config.toml
n_layer = 8
d_model = 256
norm_eps = 1e-06
qk_norm = false
bias = "qkv"
lr = 0.00166
lr_mult_o = 3.0
batch_tokens = 65536
steps = 12014
Each number is 128 + 32 x the weight over the matrix's rms, rounded and kept within 0 to 255. Layers, rows and columns count from 0.

# layer 5 MLP up, 1024x256, rms 0.113, rows 602-636, columns 192-255
[[113 107 142  75  78 151 120  91 113 173 138 163 157 215 178 115 130 179 117 137 109  71  90 112 101 176  85 168 149  79 176 137 121 157 161 165 143  99 101 187 114 164 112 123 135  95 137 147 124 113  72 152 173  91 120  82 120 148 148 180 117  57 143 112]
 [165 129  83 126 127 111 119  81 143  63  78 122 103 120 135 143 130 122 149 168  99 122 151 139 211 138 181 157 191 136  62 102 131 143 113 127 174 169 122 104 137 134  94 151 153 156 126 102 168 178 144  76 132 142 159 124 148 161 164 159 135 164 154 133]
 [118 139 116 113 137 128 113  93 143 106 120 131 110  90 128 137 163 161 116  81  94 114 125  85 154 114  84 116 200  79 114 119 143 101 159  68 162 109 173  98 147 115 154 108 130 189 129  76  99 167 157 156  85 104 125 160 135  95 169 117 200 158  68 129]
 [113 102  97  97 139 175 147  91 130 161 159 152 110  82 146 147 154 119 127 113 146 107 125 104 125 110 123 145  83 117 123 171 112 108 161 138 105  85 104 168 185 153 145 104 148 135 156 135  92 143 152  92 151  72 137 111 127 164 154 150 102 104 159 126]
 [117 131 166 126  99  60 153 131 189 119  96 171 151 151 108 144 155 122 188 101 162 149  82 105 122 112  46 127  83 119 114 161 127 143 148  93 120 176 110 185 113 146  95 112 131 139 151  84 178 161  99 139 105  77 106 157 143 117 132  84 116 112 140 172]
 [103 193 115 106 100  79 109 123 151 137 151 151 133 150  93 159 109 174 140 131 111  58 176 172 164  54 161 106 103 141  87  94 188 184 206 143  88 104 130 152 127 106 167 145  68  77  91  99 113 133 109 198  74 119 123 200  99 169 127 131 100 179 128 191]
 [104 158 134 107  97 130 116 220 154 103 159 101 173 170  53 150 138 123 129 120  71 147 128 148 146 119 130  66 195 144 113 155 143 160 130  93 110  88 134  90 102 133 178 109 147 154  79  94 123  83 153  89 116 164 142 147 110 122 104 158  96 128  71 162]
 [118 124 121 129 121 140 116 118 125  97 144 184 144  96 126 116  83 173 131 117 157 142 118 124  58 101 148 174  47 102 144 177 144 111 121 152 154 158  69 156 142 172 118 146 150 159 153 124 173 109 159 196 119 124 135  98 171 120 104  93  92 121  94 137]
 [111 138 141 115 102 147 103 121  83  73 131 158 152 112 154 142 144 137 117 126 203 146 107 107  90 127 101  90 134 137 139 152 108 116 120 151 106 139 141 158 108 163 134  79 136  77  72 164 145 171 143  90 143 119  86 157 144 107  32 126 120 174 120 177]
 [131 158 104 139 159 113 150 155 125 115  96 119 143 112 125  79 131 170 193 122  96 165 192 146 116 111 111 117 137 118 114 128 105  85 160 151 176  85  94  84 101 138  99 108 177 166  92 151  90 173 168 131 153 132 135  89 159 108 199 118 162 118 125  97]
 [104 146 138  69 130  50 103 144  95 118 101 180 144 133  88 136 129 144 108 131 167 144 124 102 134 147 130 117 143 186 131 128 156  91  95 115 151 159  86 133 170 178 132 132  78 191 120 143 125  74 121 149 128  71 130 144  96 109 165 137 102 126 100 143]
 [ 91 183 134  64 128 136 103  90 108 116 124 105 145 178 100 101 172 146 167 124 148 123 125 108 143 198 132 134 108 178 120  88 120 119 118 102 209 150 184  87 116 117 104 109 132 111  64 105 133 188  81  87  91  94 157  96 119  92 126 111  99  68 199 135]
 [134 167 118  80  99 162  86 119 126 134 103 114 135 104  99  92 122 136  95  38 129  95 163 119  58  92 166 199 124 156 108 161 189 128 217 168  92 100 125  74 122  96 110 199 128  98 194  98 107 139  88 143 141  99 138 134 145 153 126 118 101 138  73 100]
 [124 133 146 107 119 142 144  92  97 105 151  89 104 160 101 110 137 165  90 130 153  62 142 109 135 109  99  63 130 127 137 156 145  82 182 101 102  99 135 163 135 131  99  86 161 107 193 100 154 127 127 110 133 143 129  64 116  77 141 102 108 178 168 135]
 [147 118 112 208 106 167 166 124 123 140 127 157 146 101 113 152 124 108 155  94 103 138 130 136 161 120  99 145 136 125 173  89 117  83 130 152 115 168  80  96 182  85 168  94 130 151  52 143 161 107 160  78 105 186 155  88 100 143  90  94  89 129  98 139]
 [ 92 137 103 101 145 139  98 123 177 113  61 127 136 184 105 118 104 118 108 175  86 117 128  43  87 111 161 109 171 196  95 114 100 138 182 142 127 115 157 103 179 134 115 137  93 107  94 106 155  66 110 177  90 123 146 202 110 121 147 157 154 167 131 153]
 [171 126 186  67 149 130 100 162 135  94 105 172 138  89 132 130 186 134 117 150  89 119 148  69 139 121 144 116 112  86 135  79 173 112 142 115 172 135 159 159 160 113 148  95 118 168 125  91 133 176 118 134  99  72  92 134 147  84 108 196 134 146 185  86]
 [134 173  97 132 187 180 111 112 159 163  96 165 138  58  91 121 123 127 151  98 172 125 177 112 156 141 143  48  90 116 110  91  95 123 131  93 174 121 133 107 126  81  92 106 181  68 142  99  97  62 150 154 181 123 184 105 143 208 138 133 109 109  86 118]
 [139 169 160 117 114 140 164 144 153 177 122  97 161 138 107  91 151  72  89 175 116  98 151 125 139 137 111 128 191 171 108 127 150 148 113 123 123 160 108 130 109 149 121 152 117 121 106  87  82 120 122 148 103  94 100 109 135 121 115  89 119 110 117 119]
 [139 134 139 132  98 142 157 178 111 145 134 155 119 134 137 121 104 127 131  75 135 109 147  70 110  95 178 192 162 102 124 163 131 130 111  91 113 125 108 150 128 179 102 115 163 163 180 145 125 147  86 134 134 131  92 128 186 128 164 126 147 187 119  96]
 [160 166 137 146  92  87 133  99 101 151  97 129 128 134  99 119 131 128 127 130 143 115  95  73 115 114 142  95 105  73 208 116  85 136 126 128 108 111 124  82 183 179 161 160 138 150 159 141 113  97 127 138 151 145 125 134  47 160 103 123 141 152  95 115]
 [104  67 129 123 167  96 140 149 136 134  64 120 153 153 155 100 120 158  85 164 199 162 134 113 102 161 145  85 145 127 117 139 134  84 104 132 114 134 179 140 157 110 115 158 116 111 121 181 135 122 163 102 138 140  82 158 166 148 117 151  90 105 145 117]
 [165 104  89 213 187 165 127 121  89 146 128 131  38  77  82 167 200 166 112 126 176  80 102 179 134 143 117 116 138 103  74 119  67 126  99 144 111 102  93  80 172 134 145 108 146 123 188 158 173  83  95 149 157 128  67  84 129 118 129 176 135 140 126 149]
 [164 106 156 115 107 149 106 141 121 163 163 119 175 183 101 166 102 150  94  72 126 113 139  92 135 110  83 166 172 126 170 186 140  93 157  78 116 147 135 119 152 117 138 150 121 218 174 112 108 134 132 124 141  96  98 124  96 101 107 130 162 121 138 165]
 [ 89 198 179 123 108 103 152 108 133 106  83 182 130 156 145 193 173 110  60 115 196 177 138 150 105 142 160 120 111 145 131 150  75 174  74 138 141 163 143 188  94 141 145 162 136 143 131 145 141  92 142 116 142 103 110  89 135 139 111 172 158 157 162 175]
 [140 135  99 142 149 188 123 117 136 175 110 149 127  96 130 154  77  98 169 126 152 150 130 129 176 101 120  92 165 175  97 144 129 127  82 124 106  97 114  57 128 163  93 193 173  91 108 184  95  90  86 180 144 164 107 126 152 140 120 127 106  83 102 210]
 [105 192  94 111 111 110 172 123 115 158 172 112 134 106 141  97  99 169 133 113 142 142 109 126 107  92 123 166  98 108 119  88 131 151  95 170 125 114 120  75  51 145 132 109 153  69 126 152 106 144 153 147 156 108 169  95  76 141 120 104 119 170 124 217]
 [108 122 185 123 119 152 116  86  79 145 102 166 170 159 158  87 136  78 120 150 174  83 121  63 123 147 153 118 131 116 101 102 122 158 126 150 121  58 110  95 116  92 153  89 105  92  84 151 101 100 113 172 133  91 182 111 117 142 122 176 142 164 114 120]
 [161  75 129 132 163 103 137 131  99 100 104  99 134 100 175 115  91 100 175  96 102 154 150 122 163 104  85 138 136 124 142 122 131 112 144  98  78 120 148 119  82 145  96 136 129  60  85 112  86  96 127 141 186 135 108 148 209  95 197  88 153 142 108 144]
 [153 141  75  96 121  98 139 160  85 154 149  91 118 166 154 144 134 150 103 163 149 135  98  92 137 136  88 138  94 164 127 162 137 107  89 131 114 141 120 154 124 203 134 164 172  88 155  95  78 145  83 142 162  86 124 153  86 117 114 118 181 110 148 160]
 [ 95 123 162 133 105 150  89  75 105  78 155 143 114  96 170 172 148 167 101 128 105 140 158 125 109 145  92 202 123 148 199  95  83 119 122 115 155 164 165 126 171 127 150 125  53 183 169 109 158 154 168 166 132 213 150 143 104 104 124 126 128 124 115  90]
 [127 157 127 111 100 116  92 154 172  84 132 236 163 127 183 151 100  73 195  84 135 121 156 118 158 131  88 163  92 114 159 162 167 146 162 115 128 160 121 156 148 147  98 127 131 110 112 153  70 112 164 139 134 156  78 143 145 145  84 139  93 116 150 147]
 [143 132 155 167 146 120 132 130  74 106 201  95 124 108  97 153 164 153  76 195  73 144  74 144 166 172 180 123 136 116 150 170 102  67  57 181 157 115  84 172 152 125 152 132 145 162 110 127  82 157 107 134 153  93  91 130 144 169 150  70 147  83 114 106]
 [135  76 142  95 171  62 115  98  68 123 154 149  93 129  94 119  65 129 181 104 173  55 145 136  95  84 154 154 148 115 123 125 134 132 134 122 181 171 163 120 118  79 115 129  82 155 136 104  97 152 118 153 106 132 154 118 115  81 167 173  95 192 137 160]
 [146 132 141 129 156 131  61 100 110 136 140  80 174 100 158 150 136 165 167  91 130 163 137 191 144 137 196  97 162  72 147 151 160 118 141 118 143 149 121  64 132  89 162 102 168 170 127  80 146 194 106 120 146 149  56 184 117 179 164 131 115 153 124 152]]
# layer 5 MLP down (transposed), 1024x256, rms 0.0945, rows 602-636, columns 192-255
[[100 145 141 111 157 168 160 141 135 130 106 128  87 147 124 157 110 127 149  39 162 128 132 162 116 102 182  80 126 108 138 112 163 110 118 115 126 131 136 106 133  46 115 122 125  74 119 114 100  67 111  72  95 162 108 102 114 155 128 103 147 143 150 146]
 [112 143 164 122 124  94 179  45 123 109 143 131 106 186 107 161  92 171 107 202  96 106 134 112 149 146 100 116 112 109 174 106 181 132 163 133 185 170  71 129 163 141 181 160  72 100 156 172 100  87 145 177 173  94 195 143 128 138 110  69 130 124 116 126]
 [166 122 118 129 102  92 115 144 168 132 143 186  76 146  80 155 139  93 131 105 107  96  85 115 123 112 145 144 177 132 105 170 126 137 117 142 102 114  85 155 163 106 133 123 166  83  97 127  92 136 116  72 144 139 156 134 123 159  93  98 100 135 183 148]
 [124 120  71 176 115 149 127  96  74 176 108 112 168  82 130  97 126 123 124 127  95 115 109 129 152 142 124  72 119 160 168 153  99 133 129 152  95 143 119 179 123 147 127 147 154 202 166 125  62 131  81 100  72 111 126  96 169 135  68 140 121 107  80 193]
 [131 149  59  92 148 123 166 121 114 109 119 108  97 153 110 176 142 152 119 158 107  78 116 102 145 147 181 125 132 100 142  91 135 121 115 158 115  71 124 121 100  60 141  97 126 169 117 160 114 129 106 118 106 127 113 103  91 144 153 150 103  77 164 121]
 [109 157 176  87 209  91  98 113 146 130 135 135  47 123 119 135 112 152 154 108 136  79 151 120  96  99 184 110 188 122 146 131 135 152 141 169 109 162 129 124  93  91 184 119 129 108 117  53 158  66  55 155 137  91 165 110 110 165 185 102 107 169 204 149]
 [148 180 157 148  70 164 113 141 123 147  62 172 143 122 127 115 142  68 127 162 153 144 110 102  98 122 111 130 112 113 144 112 129 163 124  92 162 127 103 132 157 107  87 140 120 120 161 152 146 127 154 172 137  99 125 148 199 156  96  99 125 113 184 106]
 [181 157 130 132 139 120 120 134 105 151 130 152 135 137  92 176 148  97  82  90  97 124 169 135 201 120 123  85 134 137  74  73 140 143 102  98 104 139 146 117 130  97 119 152 169 125 140 115 113 133  90 151 139 114 134 133  95  80 127 116 144  92 140 141]
 [121 153  79 189 177 144 170 114 145 156  90  90 116 118  75 118  80 124 177 139  22 131 130 117 111 161 147 172 136 120 123  81  89 119 133 154 168 147 105  87 177  74 162 149 109 123 180  66 132 127 130 106  76 142 125 150 108 222 163 175 139 102 130  81]
 [135 100 170 124 117 150 137 150 145 174 118 166 152 132 142 113 154 126 101  68  91 102 149 109 110  64 155 110 139  73 168 103 142 172 183 131 117 133 108 128 139  74 198 151 102 149  87  66 165 128  85  79 120 148 160 125  94  88 118 169  82 130 172  65]
 [118  77 163 198 103 111 101 163  71  61 130  80 114 140 142 117 154 130 125 156 130 128 115 120  96 114 109 133  99 121 130  55 118 103 155 193 162 165 111 206  92 145 128 178 141 165 132  71 204 186 174  62  93 150 159 151 112 130 135 148 139 148 101 116]
 [161  82  81   9  86 127 196  97  98 164 195  94  98  76 132  54 170 150 160  99 127  75 157  93 160 111 139 147 162 113 147 119 125 126  48  86 125 162  53 168 119 184 112 178 171 135 128 177 124 131 138 129 144 113 138  94 174 103  99 134 166 137 109 111]
 [112 117 111 119 128 138 153  87 104 100 132  90 101 172 126 120 173 124 134 148 134 114 130 175 119 122  98 157 139  97 127 183 103 121 107  95 185  79  83 173 195 119 147  86 104 111 118 154 148  91  90 149 189  80 125 159  73 136 117 114 111 140 143 119]
 [167 130 103 112 117 130 128 129 175  87 150  95 120 101 136 117 169 112 173 101 145 145 165  81 108  91 138 149 109 134 159 132 109 138 121 137 143 131 132 187  63 135 130 148 137 195  92 123 121 152  58 124 108 200 134 117 178 106 100  98 126 101 114 121]
 [103 172 131  68 117  66 183 111 141 174 134 117 104 147 113  78  90  81 156 132 139 156 116 124 134 133  62 110 104 176 130  46 173 122 123  97 171 128 110 105 115 125 167 110 130 134 137 135  55 134 152 137 135 123 108 124 128  91 109 145 129 162  99 174]
 [ 80 127  88 109 164 131 109  95 128  63 140 136 128 107 115 148 101 150 153 109  74 124 124  95  78 103  97 123 139 138  84 132 120 139 105 125 148  72 152 184 110  81 143 121 155 161 182 135 157 143 155  89 112  85 127  96 120  93 127  50 148 110 122 131]
 [129  71 136 143 123 155 124 117  81 143 187  75 132 150 161 161 108 145 144  84 140 139 104 168 105 151 117  99 139 139  60 115 137 118  88  96 116 105 117 168  66 148 153 105 148  79 191 127 156  87 134  90 173 192 152 130 106 139 149 137 148 129 129 153]
 [136 203 147  87 124 118 150 102 167 143 167 135 115 168 131 122 137 121 155 133 104 155 107 168 152 145 155 182  93 150  96 117 137 183 136  90 112  89 172  89 136 139 165 136  52 127 123 131 128 113 163 137 138 127 156 119 141 164  82  66 155 181 122 113]
 [131 120 109 126 125 145 176 135 134  82 109 116 109 167 160 105 133 104 121 124  71 159 118  99 133 119  84 100 105 120 134 168  92  69  97 126 151 113  68 123 214 126 155 165  66  95 100  93 103 108 191 171 112 129 112 144 156 109 144 149 190  95 181  89]
 [145 108 210 130 178  99 162 123 122 110 143 110  99  90 138 167 173 150 130 113 205 191  82 140 162 177 133 166 150  88 117 164 112 154 188  90  77 155 119 164  85 129  88 131 156 172 138 140 128 111 110 144 122  85  88  95 183 128 136 158 150 124 121  99]
 [ 84 116 116 122 163 100 121 173 138 159 148 105 134  94 117  99 111  76 108  86 124 148 130 167  96  62 112 165 111  75  86 101 106 106 161 148 157 180 112  97 141  94  89 105 136 133 160 154 122 143 116 123 120 131 112 155 136 113 152 115  95 114 130 178]
 [108 144 107 187 125 144 137  78 115 129 119  86 106 113 147 168 123 124 169 103 126 123 130 162 116 101  76 170 192 118 124 153 128 155 125 170 133 108 117  73 140  68 170 124 173 153 141 154  96 152 172 155 151 113 115 122 100  75 190 112  84 119 154 167]
 [117 114 188  90 163 142 124 111 132 119 119 119 144 115 103 144 198 167 102 125 151 136 167 171 155 125 108  99 123  97 157 134 113 130 109 209 137 167 184 126 131 100 136  99  92  99 147 147 135 128 137 105 136 218 113 148 139 177  62 159 226 148 116 104]
 [134 183 147 118 147 118  61 166  94 108  85 103 165 159 139 152 103 138 102 104 111 110 129 138 151 103 139 166 140  70  58 120 135 128 185 119 123 123 146 154 136 120 141 127 112  15 150  85 170  92 129 159 114  95 103 146 204 138  56 107 154  78 134 145]
 [137 125 116  96 143 193 143 110 127 115 127  89 107 141 149 126  83  83 127 166  73 104 146 161 164 123 146 106 165 122 100 137 153 166 166 113  96  88 116 171 186 148 124 105 178 143 141 164  78  70 144 212 133  82 149  81  46 105  80 125  78 144 182 105]
 [127 113 130 110 184  59 183  99 109 124 172 122  88 152 127 131 100 127 124 142 120  85 117 103 153 137 137  84 136 116 109 122 164 115 123 109 170 127 173 141 111 182 102 137  64 102  91 121 149 152 118  92 166  94 161 152 159 119  86  97  99 162 149 151]
 [167 115 161  83 134 145 127 147 111 122  99 126 104 131 108  78 110 129 166  66  95 147  80  86  66 136 128  81 183 120 107 171  88 107 112 101 128 104 146 143 198 141 140 102 125 158  72  96 114 105 134 184 139  92 118 113 136 144 127 114 133 110 149 104]
 [147 123 126 161 122 134 108 129 135  80 128 117 129 122 118 106 136 133 124 103 137 151 141 127 116 144 113 172 121 160 138 169 154  97 117 107 139 126 116  86 162 154 149 103 152 122 169 130 133  76 121 102 130 124 127  86 154  34 136 142 136  79 131 143]
 [ 75 129 111 121  79 150 149  88 169 192  60 111 125  89 129 141 217 158 108  80 107 124 149 139 142 156 120 159 111 173  91  67 125 139  72 134 128 166  88 110 109 161 115 139 153  58 154 128 143 167 137  95 196 114 163  94  45 130 147 158 155 152 141 110]
 [140 132  70 135 142 116 110 156 198  94 133 198 128 107 104  71  98 152 142  57  82 128 152 161 159  81 136  95 141  97 122 141 105 140 205 107 138  54 107  93 151  68 141 168 103 172  90 109 135 135 165 138  71 181 119 152 125 124 136 108 124 120  75 171]
 [152 112 157 136 117  92 131 151  97 172 147 145 148  95 129  73 154  55  93  98  86 145 100 104 150 147 153 123  95 107  87 168 159 111  96 137 129 141 155 125 130 148 115 178  99 123  72 161 102 173 101 136 154 112 149  79  98 111 182 131 144  82 108 202]
 [129 116  91  87 104 108 105 112 145 170 162 113 135 147 107 156 153 177 125 119 139 173 141 101 145 139 154 189 164 193 110 183  80 158 150 113 129  89 151 121 102 141 128 133 140 134  80 149  76 174  83 104 193 140 161 103 101 137 132 121 141 123 119  97]
 [ 94 130 131 155 134 134 125 138 133 174 135 162 132 132 137 118 164 134 120 117 141 137 148 141  82 119 106 101 149  88 137  78 111 145 142 160 127 155  67 101 176 157 145 169  53  70 180 105 102 144  90  36  98 106 182 144 153 135 122 146 140  78  96 180]
 [141 127 206 185  97 150 154 138 138 147  99 135  72 145 110  99 195 124  55  84 141 194  75 132 209 153 124 136 143 113 158  95 139 156 117 142 117 136  83 118 134 123  98 112 143 124 139 112  56  65  69 114  44  73  96 160 173 101 152 106 135 125 140 142]
 [ 82 162  71 202 130  93  98 150 118 112 154 127  87 185 145 123 116 122  97 151 160  71 149 125 105 166  72 151 154 156  78 131 125 180 104 123 155 200 148 128 121 119 130 125  96 116  54 139 106 109 145 126 138 104 129 130 134 116 121 164 126 140 102 111]]
# layer 5 MLP gate, 1024x256, rms 0.107, rows 603-637, columns 192-255
[[141  65 112 106 152 157 145 122 104  92 141 190 126 123  92 175 202 158 179  77 114 143 203 132  95 112 149 145 186 104 129 123 120 130  97 136 114 102 120 147 166 138 174 148 108  85 122 138 111 135 158 135  72 127 124 148 148 146 150 129 154 138 119 178]
 [169  87 162 100 194 103 152  83  58 176 147 118 101 156 142 119 169 150 173 130 165 145 138 138 114 126  71 160 106 167  88  83 117 168 162 145 142 159 127 158 154 164 136 115 123  78 111 159 118 123 100 126 130 125 157 119 169 107 119 221 145 107 123 157]
 [139 187 134 159 151 117 145 137 100  84 119 162 104  92  88 103 112 126 120 201 140 102 111 145 154 112 152 141 199 169 174 119 123 125 147  99 149 123 125 187 105 169 160 212 144 180 108 159 141 140  69 148  75 123 112  96 179  69 112 125 129 141  93 125]
 [160 110  94 169 140 177 119 151  74 127 155  67 150 167 121 126 173 119 152 111 115 133 111 107 183  45 134 120 129 100 127 154 149 206 139 129 130 101 137 112 136 191 162 143 153 104 130 142 141 126 162  92 126 164 176 103  61  95  72 171 143  59 116  89]
 [ 56  53  72 169 101 134  96 178 175  58 180 171 128 119  91 121 100 106 129  70 159 132  64 164 173 147 162  98 163 152 164 112 144  90  92  91 183 103 115 125  78 151  85 136 100 121 153 150  92 154  74 135  89 198 140  67 125  84 141 217 184 145 176 108]
 [136 117 145 105 101 179 126 143 123  90 105 161 165 124 125 112 126 129 154 187 128 110  98 121 131 138  98 120  99  97 139  87 108 101 143 128 197  97 146  69 107  99 193 147  93 117 166 162 158 105 103  92 131  99 142  52 124 139 129 135 171  84 154  91]
 [142  95 107 147 139 144 186 130  90 137 146 137  93 108  97 115 138 126 149 151 146 126 106 144  47 151 135 174 126 189 146 138  99 151 105  71 107 124 119 112 173 165 154 115 176 120  92 143 146 151 184 117  82 142 101 112 174 130 118 150 163 113 152 107]
 [112 129  36 144 123 149 192  78 123 167  92 144 105 175 119 122 134 102 113  99  78 169 149 130 114 187 111 165 153 140 153 106 111 134 151 136 141 145 104 175 122 157 150 140 103 121 201  97 108 136 163 134  79 132  92 138 163 165 156 119 195 112 125 106]
 [125 127 128 157  89 149 188 167 125 120 186 112 190 163 106  97  89 137 159 164 123  82  97 123  84 150 106 123 114 112 154 175 184 122 169 116 142 155 163 108 128 161 128  69 123 114 136 169  98  87 130 111 113 136 139  89 132 123 148 108  82  89 113 104]
 [166 155 100 154 147 126 159 134 167 162 150 143 121  91 142  82 188 199 146  83 111 150 106  91 115 135 139 128 143 133 111 127  86 109  92  73  76  94 137 152 123 100 140 174 172 114 146 129 124 178  98 147  78 163  89  73 168 112 168 146 125 181 173 179]
 [111 112 140 191 108 119 159 166 148 164 115 161 161 109 157 125 102  97  78 185 125 158 155 140 115 158 152 129 133 117 155 139 111  91 143 146  96 108  94 167 174 161 144 143 110 192 157  97 100 169 174  71 127 144 109  77 127 138 172 157 156 107 121 105]
 [147 143 179 153 143 127 144 107  63 143 119 128 145 134 128 171 197 127  84  96 137 119 143  96 200 123 138 215 137 203 157 173 123  66 143 138 149 188 140 122 177 176 205 166 139  83 145  72 142 110  91  90 131  79  98  56 148 169 154 141 143 190 153 116]
 [100 146 191 128 161 137 123  99 104 150 128 115 115 205 142  80  87 112 174  88  91 156 141 129 161 150  97 153 158 130 136 156 138 172  74 102 134 134 120  90 115 127 123 181  80 119 136 160  99 183 119 156 174 107 127 149 105  90 139 161 109 141 137 111]
 [ 84 126  83  98 117 121 136 128 121 105 186  65  92 156 163 184 119 181  81  69 183 152  75 173 168 178 157 162 159 136 108 113 144 141  77 137 178 118 131 138 120  96 163 127  92 134 151 111 103 132 127 106  71  55 135 135 160 100 123  96 154 117 144 133]
 [154  98 137 120  31 145 158  93 141 123 101 160 123 199 157 128 130 109 138 153 114 171 173  56 118 196 180 164  97 128 154 170 112  56 104 151 126 111 125 124 153 136 104 103 129 101 104 155 157  96 147 112  88  93 114  69 111 193 124 106 116 170 152 111]
 [118 161  96 122 161 134 153 131  96 148  76 103 178 109 195 156  64 131 140 135  93 152 102 127 133 118  77  75 135 124 127  85 159 163 153 112 102 104 148 103 118  92 190 134 133 129 183 125 137 172 129 118  89 140 134 119 150 149 119 170 120 146 100 132]
 [ 62  97  86 143 103 146  90 134 207 125 110 100  92 112 139  72  95  99  91 103 137  79  52 104 177 120 105 138 120 167 189 172  98 183 171  89 122 149 155 122 112 139 165  99 107 125 135 111 116 169 131 168 110 146 153 157 134 110 160 149 151 139 134 169]
 [101  88 158 121 115 170 128 138 172 141 195 159 142 119 168 133 115  62  98 153 122 156 156 155 158  90  76 162 117 128  72 166  84 147 188 152 100  93 112 113 106 129  75 142 153 104 125  70 115 132 121 150 108  73 183 148 142  76 131 133 104 160 108 113]
 [138 122 168 136 144 184 102 150 112 179 110 161  95 101 175  79 107  88  69 111 151 210 121 118 135 157 120 149 190 169 134 128  95 116 178 139 107 130 104 158 146 168 123 148 143  72  76 141  67 152 124  95 130 157 121 150 100 123 160 135 164 115 160 170]
 [158 116 157 169 144  84 122 165 133 154 141 127 160 129  77 114 178 167 141 120 131 163 110  83  95 193 115 147 135 119 171 152 118 128 113  80 108  91  83  72 143 157 169  77 112 155 127 134 107 103 128  82 145 109 180 138 171 102 100 125 137 133 162 118]
 [117 125 161 116 130 103 152 183 124  92 102 160 148  86 105 144 121 130 161 109 124  79 167 107 104 132 120 195 101 162 131 127  84 128 128 122 181 132 122 181 107 160  91 114  87 149  80 114 120  99 114 119  94  99 107 145  83 128 147 176 186 186  98 129]
 [130 105  84 122 150 176 106  94  70 160 101 113 156  80 115  36  90  84 170  86  74 201  93 127  98 145 146 126 161 126 167 167 162  83  87 172  90 156  84 116  81 157 106  66 122 120 118  60 131 183 122 114 101 163 145 146 206 124 166 101 113 201 172 190]
 [122 126 130 130 143  83 153  81 144 111 119  98 143 120 110  86 170 122  75 177  67 146 106 106  75 140 145 134 131 190 142 114 135 135 113 131 117 177 106 137 143 137 169 146 101 144 137 102 134 133  67 164  99 111 139 102  92  28 135 160 131 120  95 151]
 [134 160 164 145 121  78 123 128  66 129 133 180 164 128 109 159 132 167 137 113  98  51 123  88 131  73 129 105 137 129 121 173 144 132 160 100 121  96 103 124 119  95 176 147 129 153 123 142 174 180  79  88 131 154  89 146 152 134 134 162 116 128  24 160]
 [101 170 138 159 140 115 170 179 139 131  83 142  90 152 108 102 104 145 143 112 103 123  94 158  93 152 119 184 160 138  88  71 107 112 143 174  76 127  97 138 135  80 147 172 201 154  64 146 114 114 158 117 149 144 119 144 114 135 116 115 155 133  60 120]
 [ 74 144 117  97 138 134  91 154 160 125 137 123 139 107 167 137 186 143  91 175 145  90 155 136 134  90 118  91 108 157  97 160  70 171 129 109 146 129 101 116 130 124 141 111 130 151 106 145 117 179 118 120 112  93 166 102 169 114 158 151 139 121  78 138]
 [145 172 171 120 126 106 129 193  99 151  85 165 106 131 108 178 122 175 114 109  95 127  43 160 129 120  95 163 103 100 160 127 140 142 131  88 117 112  97 160 139 157 136 148 148 164 147 133 101 140 119 134 175 117 158 127 111 111  93 120  63 100 189 136]
 [124 145 172 169 126  84 159 150  97 141 109 110 171 141 143 138 106 136 110  74 183 165 192 119 111 121  92 172 129 107 151 120 113 163 180  69  95  98 131 129 101 160  89 130 116 126  92 148 147  97 145 146  66  95 133  81 108 160 147 177 142 109 135 113]
 [110 130 169  91 137 117 223 106  93 119 208  81 113 138 132 132 113 127 104 190 144 120 143 124  90 104 119 100  68 182 166 138 166 117  72 144 161 136 181 200 112 146 151 118  89 132 103 136 137 167 128 129 122 138 156 153 158 114  89 124 142 110 196 154]
 [106 113 126 170 117 116 147 142 103 121 131 203  94 127 147 178 114 154 157 178 122 150 109 107  98 128  31 122 105 128 166 103 120 115  76 117 131 113 109 128  61 132 111 119 155 126 174 167  69  63 153 154 141 162 143 172 171 122 148  57  74 117 115  97]
 [104 153 128 109 161 132  98 136 113 162 124 153 100 154  83 131 166 117 163 138 105 206 118  87  97  99  49 123 110 168 137 229  90  76 165  83 128 178 142 142 111 124 153 160 126 151  90  73 107 158 160  90  93 169  82 131 212  90 116 118  86 144 133 140]
 [122 106 165 172 107 109 100 126 164 111 119 157 146  41 118 146 139 199 110 161 109 149 172 105 145 106 122 156  71 110  74 136 113 109 117  75 158 151 120 147 111 169 136 153 111 137 141 148 166  93 161 120  97 132  54 161 147 180 136 138 135  88 104 131]
 [135 106 162  81 127 134 170 111 145 160 142 129 178 133 110 147 137 150 178 125 131 155  91  97  96 175 139  97 150 158 142  90 115 108 137 165 112 183 128 133 149  99 149 147 135 143 148 122  88 116 156  96  69 134 165 129 161 140 129 136 124  95 110 139]
 [175 167  82 122  86 136 173 165 148  97 111  91 135 162  52 164  88  94  98 156 109 115 194 124 163 163 107  95 115 158 181 130 125  92 162  79 122 175 187 143 121 130 140 173 137  98 158 164  91 120 124 172 103  99 161  91 115 133 114 164 124 102 103  91]
 [103 147 152 124  93  87 117 136 141 163 127  61 109 114 119 179 117 167  97 161 137 125 186 104  88 169 168 128 124  85 164 106 174 140 114 171 159 128 141 115 172 138  77 127 147 107 163 124 191  41  69 104 130  99 160 205 139 151 112 107 131 134 147 147]]